config.toml
n_layer = 14
d_model = 64
n_head = 2
n_kv_head = 2
head_dim = 32
d_mlp = 256
vocab_size = 8192
activation = "relu"
norm = "layernorm"
norm_place = "pre"
norm_eps = 1e-05
positions = "learned"
qk_norm = false
attn_scale = 0.177
bias = "all"
tie_embeddings = true
parallel_block = false
init = "trunc"
init_std_qkv = 0.0625
init_std_o = 0.0118
init_std_up = 0.0625
init_std_down = 0.0118
optimizer = "muon_variant"
lr = 0.0118
lr_mult_qkv = 0.7
beta1 = 0.93
lr_head = 0.0123
grad_clip = 1.0
warmup_steps = 200
schedule = "cos"
final_lr_fraction = 0.0
batch_tokens = 32768
seq_len = 1024
doc_mask = true
train_tokens = 145900000
steps = 4453
dataset = "wikipedia_en"
Each number is 128 + 32 x the weight over its row's rms, rounded and kept within 0 to 255. Layers, rows and columns count from 0. Numbers have three digits each. The size before them is the row's rms in percent of the matrix's.

# layer 9 MLP down (transposed), 256x64, rms 0.0675, rows 176-255, columns 0-63
093:155099102105108096153149116171089107155132141169127188154103132103082073122146082138123136161122153043148116186134119136104108161153169128146112098159191117063129160060138087175158089125119123
081:130089134123113145096137132137163122149066121119121123183162122065083149177170099175155119167140083119186152117110063137087171131123153114172119055168126154072144113122064148136139164139129089
062:111167137133106163136112106134116181127126164167164146074179116123124103031121150186109113119083134127195104158088166168096128151109114109151171117131072149183154082109171129103134165102119167
075:154091101065129138160143180130157139160139084149078154124091101118125186103089136144124137123115138135135116070091140155122131111099168184071072114114101092146059155154116191146157087077130170
073:104138130115106126120098065091076175187144118100171102146113103110150143075121081190111154179097138115083117118072111136113094120119193103145105118129172149136067117145089140208159139115154114
130:156069164140148101098141132145150086206121146150079145125141111138066133150075069194127119133136123119139101104127129142180223112180125069138157092156109150125119123098098084118104133158132107
083:101125170097120174112183123102134158080142134121077162123103145129106136132123126144115096121149087125201136122158091164072076130162032179135189104146166124167162080110153143119130082146148134
101:105103105094134165155135124134163123160144051162143118178118174044156061094133160189091138119175157112126157115081150086139139125122155101130142122102132143172133121171171121057123105159084142
134:108171080142198116125066172084148099123156131106160168113139131134156173120059215131095132075100148146083105131132166153155107126147103163145151147154091107111140145203134156138083119118119105
110:070122126185083133120089163128196129132135139095129078072167132185105206108093095127150114116150129165139112162132177125148057135123159105138104083133123093083167142140160128108159162173105156
118:141128154134110171137076058116176130152071120127070131111141117082135117119120182075125133204135086155090160108136149152189121084155094090123121123161170099123171156142123138158134075171167093
121:190105165135124153136124064110138100157151109105172182156062112127083077119147093150108113146119109111165124114124155127104052131141142158135158228075164148123152186142104102135143131111097142
104:153208114137188137076060130084069174153177141163143115139142161088150102077171071087085107160144128136086127145115104115188116113100107125091150117153175138119121149141099130128152145159094126
103:103098179057167115096149110120090160056101086097174110173146100075147131132176078081163126116189156082161120152130127151153177114134104152097133078120114168130108147147118168169125131095128114
111:113161138165128119147165099149097105109150158105171149157112090105153078137059091142149191070094078138071173131082101144148104116125097166154148176120109163171091167168137157111094141114092081
062:145159088118119170146165118193107087152174148151088116125159123195096147122087084096073135108073105128109148154149135131097134118166169170175083166105137118132132225117123127151164108175147140
158:173155057096089163060116166164117107117161132097157165092130166171120146151130141112178126156141105084194126105152140103137090102127101140170186096122148110100198116086101178152088108124122141
067:139119139119113089130129055134224131195145096142109126130158129087130096137136055122098129138164110130089098090162091135054140123108154117115236115122137115126149140104109114142101159129146094
072:166117076102054110101177188155125163112061120103098130124122163198119143147141092118122075148133139151156114142146193141168101142101155153121134151140131092131152103077082139045145143131097149
135:100123117102145229131133180095084057123130166175131114111066143129121127096110110043078100143126097173137091127134140125143162168137095130122125164108149106125197122131144114140117125194114151
100:101141153095150199125174139046138133147163157171096175115161155121131056140123111149109113123160087135120119146138106084124162102110122145145147179042130120155132083130181126102051137115153112
111:143118133121137110085200146137144102116120173118194136179127144105094083166143061112010112176115141126160089097129126095140114144145077138143099154133110119056129098139116139151115125173112133
141:152126143102169121154127062091082135131095148220160081133147171118175147114127110092117152113125131094094113128115108107137212138105098057151094075139156162131146094138136153177153177112117098
086:091087161094153085137128099150147119074133104153107158131155121138160150110114173091131143101074123160115135188085094047183146084145151118108166117120190145078128067120115124125162170123154071
075:121096151185129148123140093128147076145110186106122125175151173106097156122138138218092156106147122112099146089082091135130170177146152178164090126116122177096083127124169117065139103133111189
111:115183053081138134194175075180158153099153145155070135114126122173112159087121169108135140127130125121052097106175063110123165122157147146108118154101132143138124149122160104105153107151173085
146:153091126164121129153155162088080079133181170130177125132146089108107124157110087086052191102121136111105147142090137187137126154082091148145137184073135193130118145123154124107169144180119109
080:171115162187181111118135112135088124130123057059108119103191117133131072072143092123115119092171175071115142135160077110153131178109115151043126129132101087137128083157132102124137119119129134
077:172089143128092142112103144067135180137152132153090152090110146150194177107118138103097068116193188098121132134146088090134129167159089097139122143106156104109099117172175128125155150064186154
085:129136180101133111148186121095151099130176108161148123107154124132094139110095111110133132088085148115054138157154090133166157108155080074168097155100112098145053110150204091126184157162122095
082:086108137166095142112140199180068117106122177190139183085124118143115165101121166196139129109113105106142163142077162087100103146096088159157086125106118143112133132122117099092147188085135174
110:081089108157144137155108148116072096148089192135094139115182160147110113166136171133120125111130161087116171126120130153123193065142169071147142070129147064131093083073127139146110160114159086
087:157149071161145131068127080075090086071162104153151089153137148178164067108129127126188127066145089142114136136120086163148083151132100125149165166133103147154148074127105090091113146166111109
078:177128159154166136138165123163195191143131069081162135145114092037119128100101152079136122105120187142141155144156099124087116077125081105118116120192128128146172110087112142147112136087140159
105:109159107084145131092114148099164138129140129120155098127206101227126187169086171133161127123087145142132067113139129129142073158090157156079129106121090153162142104136153084139077109156100164
096:198120156108128082087115109080086129102130104136194189104106168193140089145076108124136124103140094164120121144099157136095114128148139167157181078071107107131119082114144150103148183178136156
141:141105114144099121132148162117110090061133129117097090204148107127145093104133152176124129072082166055170145111108106114126164140067110120148133123113113146156121102063128156178093179117072185
099:132147189143082154086163151096121154142077086141145119084087111134128141070111068150136120116146135131161113129101119204205092142125072184113142129057121164103139156085101139093122120157145150
134:114151148100137121169183194165094094076147141096084163158162093157154113102106198145182135078129170112153145124082201156107123134087102133107151133149055144143148118135162141111148117085121100
098:138079153157088168154117118154101130154128153142157095137112113106144135098103100116103096104160101093139146141089120178107120126090155092189125036067113074162194164118100182106172144104097161
065:108154119098174141153073183123158128108085102141147136116159130146161132109141126227160129112195173106133132088100113169113122094167153125089142142086071142130087130208093152085105101150125150
093:126146125185078127076080157129103152187153072111138108155191093131097143120151198130150154113124094132155163122121121099108160114072163158133119085131118160079114108079157094130166179123104193
136:093144096124139106091130135155116127136193094140118169163155120130183095155175081132122058239193094163129163135134145107181109132113109123116135158141189104109137133144108125187113110116117101
087:126123115144114206173103147169089106214149093109107089176101114095155129076150163094144158156099157128108158058094114124159160119132133123082085119142183141140114186117090138101170139168120135
078:094129044112110130129087125146161134121123063055139116122200134103123165138092190143182140109101078147148133105154156076167099134135116130123136095120144193161077106167174148125135149137109165
112:137085105111107113135087148196136192085071096167116103106069172137154098087136146120094152139149110117072141145123135174115089145131157083162208124088156143119106181136168109122094137180119118
068:142140118123126093122107111148151146135133085100147079153186129116115085106153142088058170086108150164174063152121101130078109129137160100103167123171173119196158117089216161147114133134161105
151:137152082120103169166138103147170185138174113131100137128133097183110173134111149103052132154151139125058146088152178099155105085119155155161135098108145098123109065154178193154107100173130118
067:147152112113199097150175113103183186128120114166042146153127092094128180155157097091131155123146109142111129174104143087090127103158192118111171160096159125100130114132126143201144096150112085
104:125200152130165131092101171155142120086117134054142107097158089148161115074179149154166131080165088165132136117059111148077133189099169150152127131111125163112121106137116068164173128122111141
063:121155189132138140117146113110178105110118120085102132084118116154184121142151105129118126103080056162127120107154064164081139101181123120187202094120131105069160092125139101134086159184155098
084:111120031124147138099143121070103088135152142164179144151106190113096102136097136170162089115135170127131121041116128094168180135158102087150105131112167092100166079165119136143123153138126168
069:115178137187080143159146152160108097121150103150109099151129150167132175105117166102172104094189158091149184161171112203113174161100131173072110125130065121091146128111124142113111113089152167
117:142137129139094101114055156068118150078099122060173122077135140163116196096165067127156161126161109141170149106099123156120108141150165131142171123170104194132116093130111058097159146129121119
086:122137163105161113138163129121157110135158118147126118152166180147070120089095108121154170068196114152108134132105131130115106113110055139068120108182104070129121060120154143086133183079137066
100:159062085136049096117132117132081220124152116180081147138097161139114088136132109138102053195127122154185124098135177153151116144116120118136134095151137129130155090143093150116083099147123125
080:144144112198151080090067078147128206107099170070157099157170114158112127118147092162134143129141130131102120088080108139122116127098100140114131142159151133136069091058128075149105155149167174
065:156075083115138098146185159115147103093080142132086161120128140088151114136114093099130106136199109176187115096168070107149133119144090137091098113113136075130142155122089156184184182086143098
087:165089189119170147171094132149159153164111129122148118168140062087086132107118070102089153129142128109121166064086104167127175129118174082092115164119112079117071173098127193140137114114126146
100:172067109128099124116161098128147099190112078122102088102096126116139105122096081143156116135173139154146152060125155130131102140170136137170143159122128112072072138202094200168090134169156098
122:070137181136104160106109115143084103155110152092150088106139145121136098154078195102130167080119088142101158078165113112129138109156081068097123079193188149149144162163154104151159150161103140
113:120168155104162105161116104166177129152152144164196140123145060179185099061138111130169167115146163135084076107160156169125154140102170128065075091132110150157082135106140142160109134126106126
096:128058174119154117075114107085162141133120158095106144154083032113137110141132126123087145155156176140116132095159125121096106188121093134134147158161089100129200129196176155105175135117145133
094:129119139067129137077105122093103191166087154105120111090120205167120122147088131136088083149167102130129102112146120172127092131100094141121113075092108091156129014156135176106133129124115143
108:060156114182170118170139117113126164122149095149136168153143120114138142161170153120156112214061152137136198113124136142146122104135160132096146139092111091160084063101110104196097118090167137
091:160171082136139139131092088110085185163149090139135131163141120081108159137155160096106148125121127148087146079148122112216162132131099106044137130116160127075124103146184191105111144065128137
115:132181122145146119161094170096097072135140123160188130117128073106119100167164153120159165114078159110083155157078133101120087141188172204106144101123127083082095125069107158116119146101109105
115:146150166123166093113068187146084135170128106143135039094122147142121100136083135113155121134135120116164132183126181189120041152154136109162134067151124095138098133153117123068132160096141132
099:101108168172159138116148116127088092114137166070186153146074114140137120088185151131127166133108100058113073082077127101094196125159154129125147135134090122146122110069097114132136148155204113
100:075129074185123072077134128111100168181103087136093075156103159168109086147137137109166118129101157142154148119154161118119186125180153144122114087114121110115182171147106139163129130193112196
093:139095129118164151144076151112143167108156119123138169129108098094104127147093144119069100184152070126152128113199141127141183139174118104106101178210193136123072096093111156153144116104129180
105:151119125127118129193132075159157136120128144161134140118106109139079081181152127145132084160163085179149184092093117106088123152142187199106163173140114162128152097096197125163104089093158104
064:102067183125208124156075148128085069162085139077078111095175134130120095197154149149128173147135078115149130144165082106128139090135147150099170107157154109128131144093137172109146113153153135
092:143125160171169113195133179078079147138087059110090151081099102114145152116162114124158134115115178096154166146124146108171208078155103104109126141116110099105150103123131181057118115123110142
107:101062135163157150104124111119158165111154170097160147127100110087185137091118087121054151145143099189133149136094133206086129139132110135152099128196185132130118085134178126099135091078113146
062:155138077120166172136099096074121153109131100104169165194117124095134092114104125119102124125150097086116124138111142065182059139144200170085107121115138141167093146090136174094148122117134204
124:091162121129136094085139137150080188120136121132101162060098177135133117136107038141119093132161184172125123180188086127144137103080111080140140095125089165137152123160119178124151182113150142
116:075097095102086187097115159121096153110133131141170090128099173161106098143131092112150083151171098084110107153117212132113070115082086119167115150093134104128185125153099141130154169196134110
082:131160176146132190182145156101114171106068166150144229122123107133160144051139094108147106125106111096104136130092136144156198115108068141137140111130120104133154100089156135080141161146089114
156:122095099132160121061087158220114106155157142079121149148137181120114164096103189132144104188126085128110123146084123114123104161070161175101187122110160129120073128106123111113136104097145081
# layer 9 MLP up, 256x64, rms 0.265, rows 177-255, columns 0-63
088:131149178069094135137147168114134106052168119137141084151122113127171088132145112131077161094176048143085094127187114152160152154121102142116131110094120089117091140104144119123154122213149175
074:105129099166148115083121090123086099110156078063118147135147211137064121109133140107153124166127105137095158158181121155129125145096143063059048138138103188152129110119124128164120154143097111
079:154124155145196119071126143174123141117127082161154173143120147118126089104180070123094137201178092098097103146122145171160107102148136207115163098128140154133105144160089102069135162125173122
084:107151154152130116062159128144163120121189111119086143120110192142101085175138112144176103122138147160188089161155106137093097190136151171093105149135080120164177143085072120121093080156130171
114:097096174122126147147110153125187083102114128114168150109173184119098137092134169163125078074115092103167173121110123121146188063120139118113163099141143162059126143170102114132089205119126091
082:167091157114131146090148093093111133122098148100071156129111119128131099085118184130147137081069072097172046131152184110124139115096109125169141069146126119166172150112168058143132134092166119
106:162155181112113138169181096178120138151157142071148215116112074125142085107088152170112079148147098101138190116116082137094122060154124129148122160111171149105099135120181124121121118076135150
116:115139135089132159089148079153138182164105135163115095128154087060135089110084143082137115172147127162188087139210100145117123159141128124138089114089195132055149086085120142125170133120124132
118:106090103136103180128111142150148117099115122064128110109172134111135196131094158139130142063101126141179169094128161163133123096109130156102141057124105133067072134126170170124095150040159156
112:205124147135107077127130126125078172128072134108174154087112182150106121124113145097177061150112156168194091161151143107131134117097137127155140167050080170147145104120144133085156149129122166
118:182143118042125126135120100148147127123124156129126156103181103074050123130128153193132130127094107145090103126081103096178155089089073098067160129147122144134119084116109192140143151159125086
102:138122175165127142121147199105129109106088122158083144128093136126137120143178115137082129114218122109122110146190110183120099160138155077093084162138190158177144115162079104124142194147134101
099:183081198134117158167144129146090087115131137107087136160119117114059109108131175080083168134118133220079099117159156123142159119104083132087102147128141133110142156121144175093195116102113153
094:137075120089107108101150133094162096052089126079075108113127127165133123170064156122211141172147161140176122105153139124126137164095136135074101146186133104137122075086113128142133159079122161
079:116120081093121102107139179151135091127139056099112184121113106079148113065153204125118150128113145050104034117109129138096116160117119162154148150147127125124093127145087207123120123135124139
133:127105196186156131161083148134148150133139141148129127156094126140050161112103114083117056103188067145087124167118144116123107132079119133147094060151118165145086101128101150131175187124152113
087:125069121160115064136144142088075162083087119188145094159115127153127167082108173032132147137121137112175142134166152148112136114192107153136079185098136135116166141163139114105128078128119140
090:131105134139146075090150138126091129152141165099192162149123143131119054164164114116118079120070160153130120146133089122099123145097106084156156065135113125104219135109127076185117195093132132
132:143095128108142118164138132121158073128123155148110121123147077127081108147133169109113088178121148134111132029204131126068166111105148166133102123150126114127157170118147223132174104104086169
103:121110148171122110154138157157130134135151107132068144122107200128072120125077091079089126164157124080157085063149115140092171175114172130106107144097125149075100118193127080098078123080133119
113:121214120126110110122080110116146161091178167177139119098140161126152135108143130131181107117161105104165148124151071173115121100145144115188102093116149087192155098092182090170114128129184076
124:162091134115141103097137109175134148147093147132110175197159165174069124148157125149096027157131052142141133137134041104102143141102132117095112140131102098076133134108129104153096096107131155
096:173185157160150115124155113132089108132078108104086159113070184097115092126106084123147135149128133102097139053159096174128077141138153127123176139126109100141163135182152153141054119055158124
091:185127149144128166000156137122082125116137132176180117098087132161145119129094123168117120114112159110148094173118089151089072104061098122124157122161157127099142115140092151130100096158108133
112:143115171152125103039181112101117171138126048134140172137115145146107145149127148104198103131117084113159067134093105119166128192118147099117135149132135133090109108131101150125055135154062157
124:143073127135145141156178121117156102096143184127109064161151072138100134109111135124103131128079130209141169049114141169118140145097141187105093159134086165101108181114158159129129127143119060
083:180134118165140148141140167100134062076169113139121180106158123165135116145081134148103162085111144067148175130111110150105107093093040132136097114140145138108157092095138136070158192166172145
093:121196094106145116155095096152141106146106142107182100104155136212044121138127146203128123129079085134138109116133148147163137095079104202116100094088113175174145137149144100124124151109113145
097:088132113143092135138122174139158163156081117098089101128062074089114164160100156135146103090112115172149093130106150117079126128123142167116146146087166190149130135092135117207165197196123136
084:066089105126140116124125130161116166131102196105112155098143169117109108116174193132094129146199098166090139137193152194137170179118152122112127144131093161108144134106128150125111190092199136
104:077044114117153139141195196165143098159088098127097127168084140117091111148083183152122150145117129144156126092118133148137210145138141118155101154103147126104142098151101182157111135094171074
093:097139103143167131150108181122177079154131102122140128143079167105139132121156179122077122122134130133175143143145122202121095123049101098080083075172150116106212122109136092154149072117134119
088:248096071151099109171160135151134122163084116141100099129092132209095171165144135131150127145134109124127127079101149089139093093129092145130090131093141077143158154177091128114148116142169134
101:172131113103164143089134036173173155109143107147086113113137127160169201100073137113141148146100148119123142101136099117118090076103125175125139096135204114119086142144198165134108083118140160
096:145176179123119150131096194099188065132131111129123159147079130164116063130130113154154176164138148091128104088132068165143108130161135122112171045097106141111129129170112099121146178089134173
117:138136189141088122088135160079120116115154113189126087135087167157147148074132129111186131067139182168114136116145134129105120102137118144091210098122077123117103119180105158163098157066176118
092:149112189143162073108056134072119134140174161140143164035106117117140145073121079126088151146166149122108146110169132148080118129111092144146090125115129154142161124149118155103207129093177132
111:170211146133112135057111123123126163119119098142125169160118127103153148061133136146176085153152077145111013101178147068154153122137142127118158151115140149124127145125105156145102124170120086
096:192112119121143138148104142117138105136103084159133092145112179190143080090101098139112108127097163102123080116117119097144098156167095206098137112193167167072092146198124187133099136137115101
078:109110144093148131166112174162101176166134197104126166108104150190067140124124098099150188139120124056107160114144149165114142087184128092180173097170141103126087154094154143141157154125140092
093:129103170077168135117132135130147120119166103103131109164135094216102139198142115099183148114110125175106145135166106117130114121166116103163107093087152104168079153174085137095174074073092168
125:111125184099131175128168091091167098103102133147122100107164100108105104037087200109160137123119131127103145068143072090123112126193120098115141125138177150166121170101126099145181121129097085
092:145111119111154139114107140159134106130101088126176110093108144096187186133161115118127077119059121190184085115079169135074065206133112139138182103116156103143154127154175146156140092131119128
093:169104101103134111097131170085185133131101115098137113170103177128130120151178151156158116155186151084179113076136130128137154110095132216146094089169090151077179087104094129164122126080107124
102:166127194141076143138107152104144142089122147166206100161105169152107126144146109167167098188089127117142158057149140172109143076136115138127162187086075089144136117124143140160090167118105093
083:162093095154108203142126131077165121164090136080158149081111141153125095135148086100163133144127131150131197138071118117164184093163135115118117140113169151109100063138084167163098140058135099
127:113161159134084118102165187102152129130125104141052150155143125142138106144131141143084049135208061169119165095194132098169118088106129161085133115128126108153089166170119136175103115114140147
086:121076134150146119146130110068098156160081200134085142088127055165114135108143162103150130101119129097186164189086134160161156122141126162149041110112107167131182116141095123121150159097134150
099:115161133126154155142145135173133063125111155119091089127172127122110125107139135108198135096163143103104125124109079133147152183081154133129169103190071157109147153144099164231073103099154104
090:114095134176178078148139138104132104075085130151117138094073130164114140108159091131128108111154039131112056168104087113142080101125142117109104126143141088169103161134158158126130146133147227
095:155140103129152111130093133140194115120095103062145144142115149097084119144207133114123106114114079138105162129139095187172207150156123171040136177152109141096130167134128138074099139098126138
081:108142144161181100110155172148148088093115117092075177163145117130124165096176115110148109170107123118137132107129118095102114061065109130096135075140227103116172123175130115107139113190148165
104:093126152111180169133071133185130090122082141081170133110136154151122162101084125106165154057144116148188063149130138129128128143088181167112137074094108081188115154139088135098096134119131094
090:167142149139129090097177221153121174165107122132054098148072122114113137087131071130128165128158129142077103062109112165096121090147116161091112125146115100158163093168151116150163165120160097
091:111155125102153162173110096104147107111157112101129122114146101141175086061103154102163140099118131182090102113180118057162159096096096134109123166087091192128181133182119095187078138114130107
084:081126154097098074142104159181133105150132170130107106116141136138131115066057126130125136130099103097169103171148136153150179062145120185177151119115090105070141202165128160128161178117153114
075:152102115133126139059104153098171145205095169108160143121191115183156100109142058152082140130161155107137190131131103076080157165101125165101084124125120113123144143106154104176133135129086172
107:125096162111086138118116125149146108145121126149052101112073119107134129115170130146160055105168118132194098094162160105119149206121149142072106107106130165098088107138118086078165079166181121
105:118162150143142122143120093197149117117136155163130168159116175153067156146126122102063174142121145191129099080123057106067123107121124162139155076143116136095126137080157127126197070101117096
114:161120139075095122163105131100090094120083119124089104092055142167144101087135172125112130122167144070135151117157051162191123174078163150104204125118131156151162126126132128179117162123146141
109:141104173133115134125099128131173151127129176137130104127101164132104143144158055099091143136136117124147085097109154123128213094104066117145059108064160178167178109164125153152123072138105184
099:114138194188086144139194091104137081132138135094146135116105208116152101119154099152176099118130056169110140117106119128121129168081125119107116129128125146098093098060072190142132133107181118
119:136158158074153117116117089111137160133160096155100112140151131143142062103116153134152142081102159154100100091110128120155149134152130136082140147150157156129215253076159108153144104131163158
097:127099103117118145095129148137114114097114085116132144129129155083120147158118100102158074093157107152121073140119085146077168134150159137076080071190058170089172172171104094084127070138164131
088:121138152171150106161208161150149061106152053067125145133120146181144140167120132115124142159088112168199139149111168157142196088151109114103092159089104147141092144091106153121105103111111128
103:095132204144108158157097171115206152048092114125109089138098159160094147173113143136165123131174089074121145189157124121139077118113140096086108143168151134116095137126082135135069126099123122
115:188086174081118134069114100105142165126056120158138109130130122082169142124170177138185099160129097126128079132083103124153093126089106140152057148126096118108170169060146096111119150145126100
104:163160123160092132086148123146170141147120143077101115163120106115077189159118139179157049131164157155144077087144109104058114154121155104163062153117106098069130091131120159173115088120123118
098:055133136132135147130147131117131100046147147121158145108164136182126104090046116145202152132124116165143093145158138095104072059105127097094094076140142132145111129181138106182134136148169122
093:178077078051097080063125109101158111144125119145115106149123119141180174101171116095122132162083136151154102168171118139122119120096122201123160096107086127053152111097113127133076137118155149
104:141134103064082083135158087168132079136096091178138139175133120127073093122086122105065063185176120156198149123108146124088098148138130123118109121154105147099149136132155107155139064086118105
078:137111098098201143103121110078143085143161159087049094104102154100082091136131097139109161107107132105115111139127129116141093171112146140146064149150113122123142234093150141142174078101139091
096:179096097098076153139112071133198116138187100113145119120161175156069148129092156167108086129133082163185132115127159130121084082132107134165081065139132102137092110131077104126180155116123113
108:116078133156113144173123144148149194130128127127159194186153134137115156094133088102148102103110141129066147052110097099094095137157134192107134111083196119056150132128117160113078121126115091
079:148111114144108087109120159115142123102110148144165126087093175067094065077120121142146123100179171101108102107122173157131185100121136100109131126140098183126177136105135161076166179186205110
102:118096139118138155120124134080125129141130104162154166136139106175149177122081142037068133158126122165132096123100168103137178118098057096177153159069120178138165174128122127094132153112197142
110:134120102154163091104081132122133101062182127113133133103146088120083113134146172143131149172123126189167110087125095196159076166141140108118125046175132184108110135160114114160086098070116138
088:113144125135121077099095158168119175079130133097166092103082110167127121168149082173159127111102132088138113185196133187132154085106088110116076132119195146160107154085183106107136145126170152
132:126166180097059113143115108083116113118108100139130132149105104156106100083142107119152138053111084169186174110104156196137189099160076087084114160124164194126169136138137124116129106099114126